{
  "vocab_size": 8192,
  "hidden_act": "tanh_gelu",
  "tie_word_embeddings": false,
  "train_tokens": 372200000
}
Each number is 500 + 40 x the weight over its row's rms, rounded and kept within 0 to 999. Layers, rows and columns count from 0. Numbers have three digits each. The size before them is the row's rms in percent of the matrix's.

# layer 16 MLP up, 1536x384, rms 0.0285, rows 1508-1535, columns 128-191
094:476469462417422492516577522497571514576493482502486521457446498520544523511504441504498519426537476484462496506505462496457523490490434465427394435474503498472514506535463459471557471541466498
103:465470529514494473513536507502529528523465561505523509489501461517438470491481520503485484487544496532543503480540543535505503429469516466495481387548478491533512453460452476453464548475558511
109:513489487442512462529559390514479562499523494445492462458485509544530458474440495451540562444449463523473453476567472481573519493498563511554493530512517479494571506501495452508537499532456455
097:517496493503539420481513501527527585482458542451556471457495435492447422508551539491399507507431445536518524543564514523478484467498491467480457568516502422482541532474548535539540481520532494
103:480525490533526548471601440550520457507571468499429458552453517541509461505452488564508547536508503595491454599422567507501520479482484487484428574508421524429589504501600462539533594446519521
110:490409535461485418529545492514451483482494550527544526552404508526502509561497543499445504477417538483462445469499537570505497482492514519496524525444459462470520478519454557508459518523528469
105:453461475534522527536422479528487441511494526479472530555492562498508507410493559520462514467474541541465531494532457458514505417540520516516435494601445508510601487480435453485542472495592501
100:527535492533551498479383480561505473445492468509524453541529487503558479414500510464531624550483477605543487440537509429555497486465502523537472528540482539519477538502493458470471531508548555
095:498416544547507497531515496548471425547460512443538483569489561544551464462435507454502491489477512520488538506512518550522541448487481503502525443514519447435541470500574461582477550428504465
099:489449510492510524492533562533550492491447567488451531508446482547503496587541593514528458490516386480470432513548497497519460489432474523505536515530494505504457570508499468480463589441443538
099:555473470489506511539539479527474453532507489524425533556422496525499511548512444565618583500485479491509507534516475465507492500487534489425410489475572500432495523572499492497518552491471557
096:551556433471489506537523418503589481480562482587565502473455496489512483535514532442505493480392533533459437542498414495442560495483584446446493503408432545491522553487466628492479549505437477
103:619513506541564602433429446521479504486495515475540503453453501521509525527464461483504498510447533496477449473501516516520480526491557509471563516537488497510533519469494527465494501485586553
094:501453541506489564611496452531488478522530530416513448466456603462510452506546557545482491477500479508428473479550450520518470474499511480469514527584510469468506547508504438505481512497549514
100:490472520556490547447506472467468479539499457480494569538489411513558497481547485547518501466487485492452430482519509543502525540547479466528464512474470462384562459555397503482522475445454497
095:502508441509486406540449452474443544507453507454499474457542482559451496487526466463498517473478558478516534472473481472527489440416473494528464547488434482457528523480553545459457515495455536
102:459475580502535583541520427565511393520560496490516541522526492553532499459494481497455432481482520483499508479476483452520567473515502521525495407551503488459479451476460470518458446519532459
100:486486514508488508467557472584503494470493507479547511583561522529469519444474521510538520515540448566472492471529434551474503528546498525507454421436464516550479563619484392499507481540532516
095:516479482438447496528465499480555501578492511528498541526441470516472491522518508500464544439516502476395506517481545436533415452468499442553485470549503576484456495556508522436436468474571546
097:431456486489555498491426481585465467521483498471507507532572497512534472523528511474539483488531489529497511520456433492459534543566494505488391512539465481512510523555455496488498455539492574
096:455464526498437502518503421457500537562428484479448401536474506457491483516484534432427511545459492506497526528502463443479486499506558451522555422469544535530515557546490486432470368487527455
101:414458495527566537482506406476470525461500526529554481500412441519479524537509503602508523467485487493503492515570459427530479516501519472423474498532513532448537449546471469485505521516457545
098:495499468516550432509485494499445513522506507470488539468482473513477502525514502506562436525551487448560422501516481470514487459549527552541462437510504512460521557529513560493469448448442436
102:469461495461462550515491458536544442533481475483424495431441494556414472516418499490491587529553463489479409508490486454463497496528411590509473509488420522541419576505490539504503473506523461
100:432500556591493513488532444518412498593513508488551547542586516483486479499477485431473474445521484523468481557527490443504518453485496535614548520486480551538565541539431551545485491514497551
100:468452518543510540502470460509467486480508517486525476490483511542511488489550522466491544525555532451464463540482461530469503500520425594484475470529465484473500536480544477505517433539538500
100:554550536530555529482527517515463536534509498461496514508528459499472510513489566479465465474494440522496443508539525473511454439468564543529582469499529443490487531472502560537471509530510553
100:522420541471513520545452455536491538490437478469472535467436473519479430541521576480540512495544538563505485536465500542532475499455450478496473612503533477503442521552433519477577440463441548
# layer 16 MLP down (transposed), 1536x384, rms 0.041, rows 1508-1535, columns 128-191
094:560500481566557526528461496481552487521453607478470511522539467434476452513448469449445516587467569524484488466494522500514456536501613508562542549511519492510469511505509558465497519492490514
100:522544484423454501465480486431474589524510485491429469430481463491508493539516555486461536529491507514447504509530472496521475432509489503539511506493472548496471492521536551563438554509530470
106:514462594437442524526561450490496499529460546491530543519543544538475473507514470430508477538539482469498470506497556427465510506500483489501511454527454509435501511495526541500385543428530534
094:512475536542464572494546483503459569478498513506485508521536511432502534450493508515544498456523484454450435521483573510501460491465534550574499522480498520532433433521503490530457498470448499
104:453500592566487522526564456486468526442504493499532437534547525565511555513473435493481534565463453407463439442475405478527485518484509464583493493498563481483479453495450511481517482473559498
122:451523478502541492516491489524506429477565511495504464506466500461522504482530554461479426533595537546479499543432479513506521478509478526540507491530467483421469516419480513530493464563542487
104:499586517553489485540506514480470548453530458539450439584538533546492491477455440555518446482551466437531498452475479500529531522532567518485468512484463503499477448519580536482495544382504503
100:508570476531503556472539511459460531518536548515438500538515529509573510516543525482511493585480513500539439510474505527482481449452467511528617485462583478478503478490533440556493460535454537
101:535440506553488474510517495527507469494523488508518484512523427561521474564484468570479482497506470433397452525484504462495530537528484522585511460425479533615486490540482456473502471490509531
098:470555473490511523537518475532522507533513529549573515527516428509510505471455515534491560530481482488462498452562522498528480551534482456588480438484544516454457585507518512613462620500462470
097:494444475507470473470488447555511580501470434442529497543429541533533517477426522493452485459608459540559451503467491487430500509547450501546490523504458428546482447473520493553466491426556473
095:453427581518551484460565543538511488521461560513444510506503484476513481505498553535426524561501468540527520447486512359494450502523464432518532487516569569476452479503501491469439517431516431
105:531524529505542473541578439435528453497497531460443475524472497569521486489579518503538544461484531495475465458547498467517510543509580490489428532526604487462492480504472469446448477583464464
097:481549547423377455508568542499480507518534453596503562486482428530488586446530511460549455554514533475515472493472554428455430524489561418515515429477496493479426405524548508463481451447496486
096:537466476515528535503514497464509518481472553586494513481584536474493447460469528543565518503437433489555466493481519526459523478504532486502523509451509443478495560469453462541521594483568455
095:515443488513593597523593528509489578463521539501454451558507473457464472468548540513503423560534546529451512595477495477491486558403566567518485483524468529510467485510510508471528442504506393
102:445543447544505496539451533461509483485486455569551436496549592427488568439483531517433498587479521549469508517504460451530583550439537455508503545577544482493483477526535478455506480512529526
105:517549493479374507559506451448547518497527430544507495484462540529479434468470461577556498580483489430532496607491518506522496443544471506517482469462524445556530487517512497489511477450506507
095:483530500517414535504536464510553499556517487566468533491489566429564514514523492505513492464501456481537564495465502477440525562488455486484527496499515577552535466586471513527474467458522498
098:501580496468451471472516561469491473480477484569472513522436516469572524528501586512492507518439542509495471540481468484541516422492503487512542512488489595462475481509460557443482448534432417
093:517507408550501523473518522510507478477574480453509492501568570478536540486467478554548553502555478480523532407504486596482494461504446519484508526510469441492573466437558486486480546464545484
094:462461456442504473568504533554486491517524564515539551510510492576482547562466490538475545479467498493478581531426476556532516524511476530494535586477467506502550588516488534518485488463504432
099:450478440468467464467375495516434524497521458547605622455490487476528535504528528496477587492557486521537479543547536520500500502501467553561475485493490532552526503502511521550437459567518516
098:488492563470508467474515465535456585447544497572550496569518475458546506468510495467506429513479470523564522459451498539496536483456462429447484563445527462440580489469529458523470496522516508
095:518482454512491509572453482483425513509497534552470488515532523515534529535526569522525427503504509449545537445485535476492471514564554489464534533510532417565506479493501466558430461463521469
099:459513478556457513458512469536471483447481505524498503561495501476515553495437569511562403504446563419496539501473511540488567551467449511539473449548448481529553435476489489483494511491491524
102:425491549489495508543471466480478477501482483545529445463492536533493503451428530450532620460477483545459545450532471508472471558493541474501436502493503504493486421578527437451547503452545470
091:473435514512458534519539464577468581520505535525444493523469552489485462469502476481491506447469582555467506536532467450475495542506513517476493526592448467523525477466456618539492510501492480